From a checkpoint of a small transformer trained on Wikipedia: 10404 steps.
Each number is 50 + 12 x the weight over its row's rms, rounded and kept within 0 to 99. Layers, rows and columns count from 0. The size before them is the row's rms in percent of the matrix's.

# layer 3 MLP down (transposed), 768x192, rms 0.142, rows 432-504, columns 144-191
111:45 49 41 62 48 49 53 59 52 38 57 50 46 46 34 83 56 55 65 35 54 62 44 53 52 47 61 63 50 21 54 40 48 18 52 46 48 61 58 31 55 39 54 44 48 55 45 45
095:53 64 18 60 50 47 58 38 32 50 44 57 65 47 55 55 80 56 56 55 36 40 65 45 75 25 33 51 55 49 48 54 57 36 50 77 64 59 48 35 45 43 58 51 39 61 49 27
095:67 47 51 49 43 72 39 32 48 60 51 36 50 38 48 55 45 57 55 47 75 44 65 47 55 47 39 47 60 55 73 69 46 49 60 50 41 50 49 51 45 49 63 57 39 62 50 62
087:45 40 40 63 61 57 50 31 49 37 58 57 71 58 56 72 47 64 58 40 33 32 42 61 56 63 42 58 48 58 58 58 57 60 36 21 63 47 50 68 63 53 40 44 66 71 51 37
095:56 57 60 39 48 54 52 60 69 59 58 45 37 66 41 54 37 55 54 62 31 39 62 50 50 42 47 62 48 44 63 71 63 45 37 49 46 42 23 56 47 36 41 45 55 34 53 55
103:48 49 73 53 50 45 40 64 65 58 51 55 70 42 41 29 30 61 47 45 41 57 60 56 40 38 44 83 38 43 27 61 58 48 54 45 63 58 50 29 42 51 53 50 51 47 54 54
094:29 43 48 48 48 66 58 61 37 61 40 40 89 42 54 52 44 44 60 45 64 61 54 55 54 31 57 49 50 43 50 41 63 49 46 35 55 49 64 36 55 40 48 58 46 47 53 64
095:65 25 50 39 53 41 54 70 51 39 42 40 34 56 66 31 49 44 45 55 46 69 63 45 40 50 61 49 53 40 43 34 50 51 45 64 50 35 33 43 45 45 84 57 12 49 63 56
103:56 54 46 56 37 45 14 67 41 44 51 48 54 52 69 57 52 58 52 59 54 45 51 58 56 72 61 61 56 63 40 62 49 44 36 45 56 40 46 51 60 78 64 38 61 63 48 51
103:60 45 66 26 50 75 63 37 38 42 70 34 34 50 54 56 63 37 38 64 69 46 47 74 51 59 36 37 38 68 54 61 52 46 52 47 57 65 34 49 50 66 43 43 50 59 74 65
101:42 45 54 53 34 68 42 47 59 35 43 55 72 62 32 74 26 62 47 45 49 39 70 76 53 64 39 57 43 41 53 50 52 63 44 49 64 63 59 44 57 44 39 51 48 62 42 57
105:65 68 43 54 24 52 39 47 51 33 64 50 67 48 51 45 50 47 55 52 62 34 54 64 63 52 39 52 42 44 69 41 38 47 50 62 47 66 58 43 69 53 41 56 41 56 50 38
099:54 61 45 57 55 64 37 32 51 46 74 67 54 50 70 58 42 43 49 60 63 46 50 60 31 15 37 58 68 51 39 54 61 22 46 36 47 55 22 45 51 40 50 60 65 42 38 36
103:57 49 38 54 53 45 54 37 65 46 54 38 21 80 66 65 43 50 55 45 66 39 41 68 60 41 58 11 33 42 59 52 53 56 43 24 49 58 58 81 37 47 44 52 45 65 25 51
096:67 47 40 46 47 43 73 52 30 73 35 49 39 46 48 43 42 60 61 59 53 37 75 59 55 56 53 58 55 51 42 53 40 42 40 34 52 39 34 58 49 38 76 32 41 51 39 10
096:49 83 46 27 43 35 33 41 56 55 60 48 32 61 57 39 45 60 29 40 67 50 38 38 80 51 48 53 53 41 41 46 37 53 75 42 72 47 38 57 74 51 57 42 66 53 61 35
105:36 35 51 52 73 29 58 37 48 40 61 71 53 42 25 35 30 64 50 59 27 63 49 60 59 66 42 56 61 61 55 87 43 35 51 19 58 54 39 66 63 69 45 68 57 34 51 26
102:53 57 52 32 48 42 43 31 59 38 42 83 48 45 54 41 48 62 43 52 57 31 58 60 76 63 12 62 36 52 59 72 44 41 49 57 61 75 48 35 49 50 46 61 45 62 50 27
113:32 15 40 47 78 71 38 63 78 61 40 41 57 59 50 56 55 40 71 51 38 37 48 29 41 45 46 47 43 48 52 52 48 36 61 67 54 55 50 62 66 61 36 35 69 49 35 43
102:36 50 56 37 48 49 54 25 47 53 58 59 33 55 51 59 45 49 38 58 36 67 64 28 33 34 49 30 36 67 50 46 32 37 65 51 40 33 48 33 75 41 55 37 31 56 40 50
099:55 43 57 59 55 29 56 46 44 41 37 45 62 37 37 47 50 46 61 39 56 63 55 44 62 44 45 32 52 49 32 51 56 69 55 33 62 55 62 32 46 44 37 47 53 54 72 40
093:48 51 59 54 55 62 66 45 49 41 53 73 46 52 61 39 61 53 37 38 30 36 47 50 52 65 62 65 51 41 78 48 47 64 64 72 46 47 36 54 46 14 84 69 49 48 55 46
095:56 43 53 47 42 42 43 21 50 69 50 52 69 53 48 51 42 38 64 48 49 67 61 40 64 45 38 45 48 64 55 31 51 53 59 57 41 58 64 61 60 41 45 55 56 28 47 53
110:28 71 47 43 42 32 56 51 54 32 61 29 19 51 52 39 48 57 40 48 64 55 36 42 49 44 46 35 73 44 25 76 52 39 47 61 52 33 41 66 79 61 60 48 58 48 54 65
102:48 53 58 42 47 41 51 43 52 36 47 53 44 66 59 43 44 18 39 58 71 44 52 35 39 28 44 37 73 48 44 32 52 68 32 58 45 59 72 56 47 54 61 43 53 51 64 55
105:24 44 72 37 35 46 63 75 31 52 57 43 66 59 41 24 41 36 63 64 46 37 64 54 31 40 36 43 59 35 65 60 53 44 38 60 29 35 47 71 37 51 50 54 49 41 48 55
083:29 30 42 55 82 46 43 56 61 65 35 50 49 83 24 46 49 39 43 58 43 43 38 38 58 63 60 38 15 58 66 46 46 79 48 59 22 55 50 57 30 65 56 59 53 71 40 36
097:63 54 49 53 67 59 30 47 63 55 60 26 75 53 49 40 34 42 35 49 51 47 46 23 54 45 56 64 61 50 53 33 71 39 58 38 48 53 51 33 53 31 74 46 30 40 57 34
092:52 42 59 68 34 58 60 25 53 47 52 58 65 60 67 46 52 64 46 37 41 41 55 70 60 56 39 58 52 38 61 30 64 41 59 39 49 59 48 33 43 76 41 42 56 30 72 50
108:33 13 62 33 49 43 25 75 39 60 50 50 35 68 53 63 30 71 33 45 59 59 51 50 59 41 41 34 48 53 39 43 32 37 48 52 61 30 46 58 55 58 29 56 56 40 55 50
111:55 47 48 77 57 48 53 37 60 79 62 49 49 72 51 50 45 65 45 33 38 42 45 32 51 49 34 57 60 43 27 52 61 27 44 58 50 49 57 63 52 49 55 48 55 45 32 60
102:50 59 40 32 55 58 41 51 36 50 50 48 58 57 50 48 61 52 48 29 39 49 68 58 69 36 40 37 55 54 80 44 84 43 30 29 37 28 64 44 63 66 58 52 47 31 60 47
110:56 29 46 53 31 51 26 49 42 69 50 55 39 55 66 56 34 34 51 48 35 43 52 55 43 38 47 51 51 49 26 36 39 53 53 39 65 41 53 69 43 26 34 32 59 60 59 49
108:42 44 44 20 62 48 51 40 51 68 49 35 33 47 46 53 43 50 44 53 47 47 68 76 43 61 49 75 56 51 28 32 78 23 58 47 45 37 57 45 41 45 50 72 51 63 57 55
104:75 62 40 52 43 50 66 36 43 51 38 46 35 51 45 63 52 32 53 45 64 61 49 52 44 47 39 73 59 58 49 70 47 48 50 72 60 33 60 51 61 59 63 74 43 56 47 30
113:39 43 42 42 39 59 35 63 44 48 72 67 70 48 65 53 73 58 54 54 49 64 50 82 63 29 46 51 41 40 59 63 26 59 76 49 48 53 44 47 27 48 65 52 69 66 65 43
098:38 32 51 33 43 29 39 78 47 48 57 37 51 65 65 68 47 46 33 40 49 34 52 40 56 64 35 51 46 49 55 62 37 55 38 40 43 56 41 53 56 63 68 27 40 50 51 53
101:54 67 58 24 58 50 75 59 48 75 54 47 46 65 41 54 39 53 42 43 56 37 38 44 59 62 50 51 49 63 61 30 50 61 65 27 27 58 51 45 61 37 58 59 49 29 38 39
102:32 41 47 70 61 47 47 55 35 37 51 35 29 46 35 35 56 59 60 49 39 30 57 45 52 31 50 43 53 61 60 42 65 44 57 56 60 57 78 36 56 64 35 36 41 44 35 42
106:36 68 32 62 62 52 42 32 58 53 41 65 51 43 48 56 60 45 54 45 50 64 43 51 39 79 21 33 82 62 26 47 50 52 39 46 40 53 49 37 44 52 47 37 43 66 12 29
075:62 63 31 59 60 59 37 39 54 60 71 64 41 53 49 48 51 50 51 43 65 54 42 57 54 52 49 37 46 44 51 50 59 49 54 41 53 60 46 60 42 74 76 51 47 51 59 35
103:42 45 55 48 51 40 29 58 46 39 54 53 47 52 52 60 54 46 42 66 36 48 57 57 58 39 37 63 55 65 27 62 63 53 42 49 79 59 63 51 40 59 89 51 70 41 76 48
104:69 62 59 65 62 20 63 59 46 82 56 49 29 57 45 45 40 44 56 56 47 60 26 41 43 46 56 45 52 36 46 26 47 26 20 52 47 52 49 73 72 71 65 33 51 25 64 38
097:52 59 48 52 63 37 51 64 33 59 44 68 25 37 52 45 60 53 30 39 61 43 59 58 41 54 32 52 46 33 30 55 54 49 67 30 59 38 60 45 38 72 49 29 29 44 37 59
098:36 42 28 58 42 39 60 47 54 67 36 47 61 64 56 70 12 63 48 45 80 34 43 37 62 61 40 28 50 43 42 54 41 54 48 82 30 51 51 49 48 35 47 41 60 69 60 45
103:61 60 48 43 59 47 59 71 27 75 65 54 52 61 22 64 70 53 42 52 66 65 46 56 46 30 62 39 54 50 54 48 40 52 40 63 42 54 65 56 48 47 59 62 47 57 40 71
090:66 46 43 50 57 44 75 44 61 41 44 53 45 54 54 49 46 57 57 66 54 52 29 45 51 46 42 45 52 21 27 68 46 63 54 58 49 59 56 32 31 51 45 38 43 54 61 60
106:56 41 39 61 49 56 54 33 42 70 51 35 59 56 72 42 71 50 52 47 42 40 63 50 49 55 50 46 68 28 67 49 64 70 54 48 45 43 56 49 20 40 46 47 39 50 45 63
100:62 48 35 64 47 61 80 54 44 78 35 37 46 48 37 34 56 45 57 37 37 51 58 50 41 44 49 62 64 47 63 58 63 63 55 51 39 47 59 55 47 46 54 58 53 65 52 59
102:56 52 40 56 48 37 42 50 72 39 55 34 37 66 43 56 56 61 43 41 56 46 28 31 71 57 66 50 48 38 40 46 38 47 65 51 71 55 46 59 64 59 48 41 55 64 64 63
100:54 71 36 72 81 63 65 49 36 47 51 49 52 73 66 51 08 61 34 30 32 59 48 41 65 48 46 42 43 68 41 34 60 44 45 58 44 56 41 35 58 57 48 47 48 32 50 32
090:40 46 63 40 61 29 60 57 46 50 36 40 41 31 42 58 67 48 59 37 55 71 53 52 49 52 57 58 83 67 61 53 47 52 50 64 57 51 72 46 61 47 40 32 58 41 44 49
092:53 29 34 56 68 46 47 43 56 43 56 50 32 39 44 33 56 30 64 60 58 40 59 59 51 52 52 53 76 55 51 43 52 58 60 46 44 33 56 65 41 52 42 67 27 25 57 58
101:55 60 52 51 42 68 46 46 78 71 38 72 44 50 52 65 40 47 48 36 50 32 84 67 48 73 60 67 54 41 59 72 61 38 35 45 52 41 38 59 44 41 66 58 77 29 35 25
119:56 46 55 51 46 70 21 71 40 71 60 62 69 54 43 51 43 57 56 60 63 42 53 53 44 69 33 54 41 49 72 46 40 27 60 31 37 32 66 51 55 81 76 50 56 45 69 46
100:36 46 33 67 52 36 50 64 44 32 49 49 64 52 68 59 41 63 40 58 73 28 34 49 49 51 49 54 67 38 43 51 55 60 54 33 49 46 45 27 61 48 72 60 44 37 38 59
101:53 34 58 62 43 45 51 43 24 56 52 42 60 55 50 64 61 48 56 32 39 44 68 47 49 55 73 52 55 41 50 44 66 42 45 36 36 47 65 73 53 54 39 57 51 53 63 55
096:54 53 48 52 62 62 39 59 57 55 53 45 64 53 34 26 33 26 58 47 33 63 45 65 53 38 51 45 60 49 57 35 52 49 55 92 41 41 64 44 26 46 19 67 44 50 48 57
098:62 38 51 52 53 37 49 63 61 63 53 74 49 54 50 23 35 44 44 52 51 62 26 44 48 76 34 44 53 52 42 56 45 43 59 60 58 58 28 48 58 52 57 49 61 64 37 51
091:40 71 38 65 50 20 46 56 56 46 41 66 64 59 50 56 64 73 56 42 44 34 44 33 53 47 63 33 35 53 49 51 50 49 48 38 60 35 71 37 41 49 47 52 47 47 53 30
112:53 56 51 64 36 52 24 58 62 39 73 55 45 52 44 40 33 57 61 27 54 63 48 59 74 38 53 52 42 51 55 59 57 45 44 49 56 46 43 55 36 49 79 51 53 48 60 61
099:61 50 64 55 50 44 56 51 83 58 67 43 42 46 63 26 34 42 61 59 59 49 64 51 73 47 62 65 51 50 42 46 25 60 44 56 46 61 53 58 58 34 68 47 47 34 41 50
102:34 41 36 49 60 65 62 34 37 58 34 64 48 73 55 76 66 26 47 44 54 46 47 50 57 72 29 66 27 62 51 44 51 59 48 48 56 65 42 47 32 44 27 50 60 47 60 44
100:26 59 51 64 49 52 46 57 19 66 42 52 47 29 35 36 76 40 54 35 39 60 44 37 60 60 58 33 36 43 41 50 48 58 63 40 40 46 47 70 51 62 35 57 39 38 57 58
105:38 51 39 39 47 60 61 58 63 47 51 63 48 38 28 45 33 56 31 79 59 58 62 51 41 64 61 40 63 44 48 72 62 67 57 45 61 62 63 71 36 51 22 58 51 51 49 35
103:53 36 41 25 40 58 35 50 43 51 66 43 58 39 46 55 52 67 71 53 59 37 45 44 53 49 59 69 59 40 58 60 44 57 58 36 45 50 83 49 51 34 72 55 63 45 40 75
098:47 50 51 56 29 36 63 49 45 51 40 43 71 46 49 54 36 55 45 44 46 43 58 21 56 46 47 50 28 82 50 38 63 38 59 58 51 40 38 59 56 47 20 43 57 60 39 47
110:56 51 73 66 41 61 51 42 55 51 47 35 45 53 54 49 57 59 30 42 46 61 41 56 59 40 47 63 64 49 49 45 31 84 63 45 45 39 60 62 48 74 22 42 66 79 37 53
105:51 51 75 33 61 45 53 52 49 44 46 50 46 56 38 44 78 44 52 44 37 75 56 47 35 55 55 58 51 26 59 44 51 37 69 48 23 37 48 48 46 32 46 51 63 52 35 45
093:44 48 58 62 66 53 50 59 36 50 53 48 59 37 61 62 60 52 52 46 47 51 49 52 61 54 67 63 29 64 54 21 56 33 49 47 40 25 57 51 46 28 67 53 53 80 56 51
096:41 65 41 55 49 70 55 36 59 45 50 57 52 46 56 60 37 55 41 54 38 55 54 49 38 48 61 50 84 55 44 47 52 36 50 48 44 38 19 44 66 43 53 55 52 73 28 46
104:44 38 48 43 40 40 48 44 46 65 56 33 44 44 42 36 23 57 38 50 70 64 63 44 66 59 41 63 50 51 42 52 47 54 46 58 50 48 48 48 75 41 41 55 66 55 49 63
098:45 37 35 51 52 54 61 54 49 43 51 58 51 56 51 42 44 40 69 37 55 43 68 52 41 61 38 43 57 63 59 46 53 44 43 52 38 53 46 34 46 58 43 63 38 48 59 77
# layer 3 MLP up, 768x192, rms 0.162, rows 433-504, columns 144-191
096:72 26 40 50 37 64 60 52 68 41 60 61 46 24 62 49 43 40 55 46 44 51 52 22 61 50 42 42 63 33 55 51 44 40 53 57 51 38 23 60 37 47 81 45 40 60 45 36
090:38 53 28 55 65 51 72 52 44 63 24 32 53 59 46 39 71 43 59 63 39 51 42 60 49 50 49 34 42 52 48 30 51 32 46 26 31 50 42 49 60 33 39 40 61 40 39 45
090:40 46 50 30 51 42 42 53 57 35 46 41 49 51 24 64 41 40 36 82 46 49 56 79 49 60 50 57 58 64 55 51 49 54 48 52 27 32 48 76 61 53 37 64 81 62 57 46
095:60 53 40 16 49 54 68 39 52 29 37 46 46 63 28 55 55 72 53 45 42 42 55 56 35 33 32 58 57 48 61 54 44 46 51 35 62 51 54 61 33 48 41 69 47 64 36 57
105:42 58 72 49 45 48 49 42 60 62 49 52 59 31 35 55 61 55 53 69 61 28 58 39 58 34 55 57 44 54 64 45 20 34 62 55 46 65 49 61 46 69 48 46 61 51 46 35
089:61 59 38 47 67 43 55 64 54 56 60 39 39 48 52 44 40 50 46 46 59 43 46 42 56 37 61 56 58 35 51 44 55 68 60 60 49 58 58 25 35 33 65 48 68 44 44 51
101:44 35 48 59 48 39 45 55 49 46 44 49 40 51 45 46 56 60 50 63 75 36 25 52 60 40 24 57 25 56 41 57 44 30 56 53 44 61 53 41 46 44 48 47 51 49 49 73
105:27 50 68 50 38 67 58 46 68 51 70 53 44 68 47 73 68 48 53 54 31 59 50 14 56 41 58 43 46 46 63 73 63 56 46 49 49 63 51 44 42 49 62 66 60 53 45 47
102:55 56 40 67 47 38 57 72 49 74 53 73 54 36 39 35 50 44 54 39 53 52 40 59 59 57 66 40 65 28 36 50 55 31 40 38 39 28 50 47 51 36 63 50 73 69 42 52
097:46 49 50 36 41 57 59 54 41 56 46 73 55 57 51 54 39 75 50 58 39 30 45 53 53 53 35 51 50 51 41 55 37 49 31 46 53 48 60 40 63 55 53 56 69 41 67 55
097:52 50 45 34 79 51 53 46 62 51 36 60 47 34 52 63 35 60 45 34 42 44 54 46 31 70 54 47 53 47 61 67 63 46 45 39 48 62 32 61 61 60 34 67 62 50 55 51
097:57 51 59 55 60 43 34 63 54 63 50 40 50 50 65 44 47 57 46 52 48 77 45 43 37 34 34 45 50 57 44 61 46 51 61 46 68 56 36 40 82 52 48 61 55 52 39 53
096:49 48 49 42 39 38 68 56 39 53 51 64 63 35 43 41 67 43 54 47 46 45 19 50 45 51 35 46 48 56 59 56 52 22 74 66 38 54 52 42 62 37 48 44 53 55 64 33
090:66 51 73 52 79 71 45 37 51 44 37 61 60 59 70 46 62 43 48 53 71 26 47 41 18 50 29 41 42 34 27 49 68 43 42 31 54 68 49 44 36 40 38 47 60 49 48 57
098:34 43 42 44 44 58 58 56 60 45 46 68 56 55 44 44 70 41 34 30 54 41 39 30 26 75 55 44 59 57 43 57 56 38 44 40 32 41 39 46 46 62 39 32 28 34 62 41
103:57 61 53 50 40 50 65 56 71 45 69 60 42 25 67 48 56 38 47 68 67 58 67 44 51 44 47 62 41 57 59 60 51 41 64 64 65 45 47 50 52 60 72 51 39 50 47 75
104:52 45 29 56 39 48 54 33 57 58 41 50 49 55 62 55 30 53 54 66 52 58 62 50 54 45 46 48 56 45 57 50 41 45 48 69 39 40 49 56 57 63 27 62 53 58 38 47
090:40 55 40 66 44 53 45 44 46 68 52 34 41 42 35 43 63 53 41 66 73 51 74 61 46 51 59 44 61 30 47 45 28 51 54 48 68 51 67 42 43 38 68 51 59 40 65 67
109:49 40 66 34 60 65 52 44 49 45 56 43 51 40 58 74 49 28 36 49 52 46 45 35 42 39 40 39 47 74 53 64 41 34 49 41 54 47 55 33 66 51 40 72 38 62 44 62
103:61 49 59 61 64 45 51 42 45 80 61 27 59 60 33 74 56 48 36 45 53 58 67 52 52 31 40 55 47 47 42 32 48 68 61 41 76 49 61 47 47 57 38 39 67 60 29 51
096:63 32 46 41 58 38 62 51 44 52 50 62 54 49 64 54 35 59 44 51 36 35 66 26 46 66 73 46 49 57 58 26 40 53 45 54 42 62 69 45 29 66 62 44 50 51 48 46
097:55 47 49 49 59 26 24 38 68 53 47 76 56 47 42 58 43 65 60 53 54 28 75 47 31 49 37 64 66 67 42 52 60 41 25 51 60 61 57 65 42 38 42 46 69 30 48 43
110:45 60 45 42 52 45 33 59 64 31 38 25 35 54 27 48 44 87 55 42 68 56 48 35 31 40 62 40 42 60 31 69 55 65 51 49 40 33 66 53 73 53 43 46 46 44 58 41
096:70 65 46 50 62 47 57 48 64 37 47 62 47 55 39 49 69 50 48 77 63 53 60 39 54 37 43 48 41 52 56 51 49 55 44 57 39 52 42 40 58 60 50 44 55 44 37 40
111:24 36 46 52 41 71 32 44 72 29 66 50 60 52 66 57 61 58 33 22 43 55 70 61 58 43 37 54 46 63 51 52 73 45 60 38 26 63 33 39 45 47 40 58 37 58 50 79
084:57 59 35 50 61 61 46 60 42 42 53 51 40 65 46 53 52 69 40 64 66 42 51 38 52 49 45 48 54 48 46 63 53 23 44 39 32 54 71 49 36 31 71 33 54 57 59 52
095:50 62 60 51 38 66 59 60 49 61 45 54 45 48 55 71 60 58 25 47 56 46 65 40 56 58 54 33 43 40 54 55 42 41 51 38 61 54 64 40 35 55 51 40 35 68 89 39
094:40 43 59 46 62 47 56 27 57 68 55 52 69 54 67 46 59 55 31 56 41 36 30 63 57 45 44 43 36 49 50 67 70 47 32 39 46 66 54 41 39 42 43 55 56 38 71 35
113:60 47 61 25 62 55 52 51 38 71 52 62 49 58 61 55 48 65 50 44 38 33 53 38 57 47 29 42 43 42 50 40 49 63 70 44 55 58 42 33 39 48 61 36 61 38 47 55
108:49 51 50 52 37 56 61 29 48 31 55 69 62 57 56 48 51 66 42 58 42 42 37 59 65 26 66 46 54 36 39 57 29 45 50 50 47 50 27 49 76 40 74 34 48 52 52 39
106:65 42 48 47 63 40 48 35 30 16 67 39 52 46 42 47 51 72 45 46 37 53 44 48 64 51 59 49 54 48 42 51 38 59 40 44 56 42 60 58 45 34 16 39 57 43 63 47
108:41 57 44 45 30 37 50 62 38 62 62 45 55 46 58 64 57 32 53 54 47 38 47 38 51 56 63 60 64 39 48 56 40 56 58 61 52 55 55 72 43 62 37 46 43 66 76 62
098:43 61 40 44 41 51 47 46 27 61 81 49 55 54 46 33 42 40 34 44 55 33 29 49 47 69 67 54 57 37 56 43 43 53 47 48 25 34 45 34 40 57 54 62 23 42 41 32
102:73 45 48 38 54 74 65 38 62 58 58 49 42 37 67 35 45 58 38 68 58 52 49 56 37 68 73 65 40 41 27 52 49 63 56 47 41 55 42 45 53 54 63 50 59 46 50 36
110:46 47 48 53 30 49 21 60 35 32 72 53 65 59 76 58 69 40 45 51 55 56 57 64 52 43 36 45 43 37 57 63 31 49 70 17 67 58 32 42 58 42 53 57 48 37 40 51
094:53 44 50 54 23 53 64 41 38 44 57 44 61 53 51 42 65 53 40 45 63 55 44 50 42 46 64 33 52 52 32 49 32 48 48 48 40 21 35 86 31 79 46 46 59 44 54 70
104:57 41 62 37 38 46 71 52 42 63 45 42 38 34 60 82 31 55 47 44 48 61 60 60 47 56 52 50 57 52 44 45 34 26 71 50 67 55 62 46 62 55 54 65 47 47 53 41
109:42 54 68 65 60 36 51 49 67 62 47 37 35 85 59 52 32 56 53 50 45 64 43 56 49 39 26 54 45 51 32 63 65 57 73 56 67 39 57 45 44 53 51 57 63 64 51 26
110:60 47 51 66 51 46 33 55 68 69 47 38 56 46 54 47 66 62 55 45 42 66 41 49 41 52 50 38 69 63 67 41 58 58 46 43 25 66 64 26 76 44 37 61 39 47 54 86
071:63 39 34 53 64 39 50 59 68 46 40 59 38 60 55 35 35 52 39 56 32 45 54 56 30 34 52 49 35 30 37 34 51 67 37 42 51 36 70 54 37 52 73 57 70 50 52 26
098:45 49 38 47 49 51 25 38 52 54 43 49 26 22 43 59 40 72 40 68 51 58 61 29 50 48 50 37 50 51 61 70 54 43 41 35 81 76 55 60 59 58 59 48 66 65 48 52
106:70 50 40 53 52 49 71 49 50 38 53 49 49 60 46 53 44 65 58 38 30 35 43 53 38 61 46 33 62 31 49 47 48 28 46 13 57 25 51 40 66 55 52 44 56 56 54 52
098:58 28 50 50 62 64 52 45 44 53 49 68 39 28 45 44 49 68 37 36 62 31 51 56 44 48 52 72 52 31 35 51 38 50 65 34 41 37 49 17 50 69 54 45 32 55 55 61
093:44 44 52 60 49 58 41 70 43 63 50 37 42 61 65 48 46 75 61 70 35 55 49 33 64 65 62 32 23 47 33 67 40 66 69 64 47 58 52 22 54 43 71 31 30 48 46 57
098:49 77 41 38 46 41 38 32 56 45 44 46 48 48 29 64 39 52 45 44 46 56 50 73 65 49 41 66 44 43 55 48 47 22 50 60 45 30 51 46 45 40 36 38 38 59 69 43
094:64 53 47 22 49 79 53 41 62 63 47 42 52 66 44 63 53 43 46 43 63 35 24 57 56 17 44 57 48 47 51 36 43 38 58 32 55 32 45 58 56 63 29 60 63 60 40 45
099:65 27 53 65 45 59 52 61 48 45 52 31 50 48 45 58 71 53 45 41 48 52 46 38 69 38 42 38 28 41 70 51 46 38 41 36 33 61 51 43 53 44 23 56 36 53 49 52
096:35 51 43 53 62 52 60 28 32 37 51 36 40 71 15 79 60 81 62 50 52 44 55 38 51 58 80 70 31 60 53 59 48 50 53 43 62 52 48 40 56 61 37 52 34 47 58 48
093:55 41 31 34 40 35 51 41 55 56 72 48 43 50 71 23 40 51 48 47 42 66 73 40 58 53 45 52 62 57 35 54 49 58 46 53 34 75 57 56 51 53 48 66 61 52 58 56
101:56 49 49 58 52 50 51 34 35 51 59 64 42 51 40 33 52 43 66 48 47 41 51 50 41 70 76 40 44 31 53 49 66 34 57 38 61 58 63 48 72 40 53 37 65 35 64 59
090:44 49 52 51 76 28 55 51 35 53 54 36 44 46 49 46 62 63 52 70 51 72 63 43 56 39 41 55 67 45 60 41 41 50 61 50 44 51 72 43 56 55 29 72 37 31 42 67
098:62 49 21 26 63 58 66 40 62 54 55 40 34 52 67 56 47 39 51 60 56 37 71 74 38 51 55 71 65 52 59 41 45 75 52 34 57 41 50 44 35 61 58 63 57 58 64 29
098:40 33 53 73 47 39 56 33 43 55 45 40 40 54 45 63 54 45 41 54 50 39 31 19 44 46 61 29 66 50 56 43 47 53 27 38 37 72 41 45 33 47 22 40 44 60 35 52
109:36 47 44 60 63 45 54 59 49 42 79 47 57 37 77 49 31 60 50 62 48 32 38 43 44 66 64 54 35 45 59 22 54 47 51 47 61 34 49 44 55 64 53 65 36 34 75 34
105:42 55 56 59 30 43 69 46 59 34 58 59 68 46 60 57 46 51 55 35 60 33 65 54 48 75 54 53 57 47 34 83 41 37 74 45 45 52 33 43 65 64 66 42 42 52 56 79
094:51 29 47 48 50 58 41 71 51 39 49 45 52 68 41 72 64 50 51 48 51 53 73 58 62 26 41 46 27 67 33 51 71 61 51 48 45 61 35 32 60 38 34 37 58 42 36 51
098:55 20 44 54 56 61 52 63 52 53 69 58 40 72 47 35 33 23 34 61 42 53 41 59 44 59 57 37 59 62 55 56 46 68 73 77 51 48 50 37 41 39 67 57 49 43 43 53
092:77 57 29 44 31 42 62 47 48 37 37 60 30 54 49 42 38 56 38 45 61 55 53 46 54 53 41 61 17 61 48 50 69 53 44 53 49 43 58 61 33 46 58 57 49 63 57 54
090:66 53 35 59 58 45 41 59 21 44 48 61 49 43 57 59 44 48 52 55 80 63 30 65 63 26 68 46 60 68 47 23 26 60 35 51 47 50 51 54 40 46 56 35 19 42 43 47
110:65 40 48 55 48 74 50 63 53 44 59 83 48 53 56 16 55 34 46 46 54 67 41 51 73 42 53 54 37 56 74 38 53 19 50 40 60 38 46 47 49 46 58 48 50 41 39 63
101:53 49 38 55 50 50 59 62 61 60 52 59 53 50 56 54 40 57 53 46 80 56 68 45 57 48 61 36 45 55 41 73 42 51 43 40 37 45 25 50 71 51 74 57 73 61 40 44
103:64 38 48 27 53 28 64 56 62 75 50 33 60 34 68 55 52 68 38 59 45 69 58 57 55 45 53 49 76 34 56 55 42 45 37 31 51 60 44 72 32 44 23 47 53 59 53 45
104:44 63 41 60 54 55 33 27 48 55 50 61 39 44 60 57 63 68 51 36 59 53 55 51 80 48 58 63 55 37 26 71 53 64 38 52 68 57 44 58 53 70 80 46 52 44 43 76
101:62 25 45 48 52 50 53 34 58 41 51 55 33 42 51 53 39 57 42 72 38 60 46 52 44 71 32 48 52 52 35 30 61 57 67 41 44 44 58 51 56 56 47 54 58 50 32 64
095:48 65 31 49 40 40 47 50 53 45 50 66 59 46 50 48 49 51 40 52 64 63 50 60 36 52 47 25 58 53 63 43 30 71 37 33 56 37 49 75 50 77 51 54 68 34 39 73
101:41 57 72 48 50 33 48 34 60 49 61 28 49 44 54 44 39 39 46 48 38 55 64 41 45 61 50 46 28 61 30 40 41 48 50 45 59 45 55 32 51 65 57 42 46 40 51 37
096:59 47 63 39 69 70 47 51 42 45 67 53 47 58 29 40 47 79 58 51 44 31 39 59 42 62 75 51 59 46 54 63 60 36 38 32 38 68 57 52 50 19 39 63 58 39 62 25
110:44 62 53 68 47 60 36 66 37 53 40 46 54 32 45 46 71 69 42 56 47 31 59 38 43 58 35 56 71 49 42 44 54 37 47 35 76 54 47 33 60 53 48 48 34 59 51 48
092:56 36 55 82 77 53 31 41 50 45 64 57 58 59 44 50 43 31 40 52 51 66 36 88 32 60 75 65 35 52 63 53 45 58 53 45 51 59 63 39 45 43 63 55 51 60 74 59
098:58 45 63 63 46 65 47 54 37 71 36 43 43 64 60 55 29 42 29 36 36 50 47 39 54 47 27 56 33 33 62 50 70 40 53 50 61 50 56 45 65 42 61 68 35 42 47 67
110:44 59 41 48 39 66 53 57 51 63 62 60 61 67 49 61 42 54 34 44 56 54 54 50 47 58 38 48 51 45 32 79 23 66 41 46 30 61 33 61 33 55 75 26 49 56 46 75
107:64 49 62 42 49 22 45 35 58 21 50 53 57 53 61 42 52 36 28 45 65 57 40 59 37 51 55 62 63 39 38 46 60 42 39 44 47 70 50 33 64 34 50 61 22 71 50 77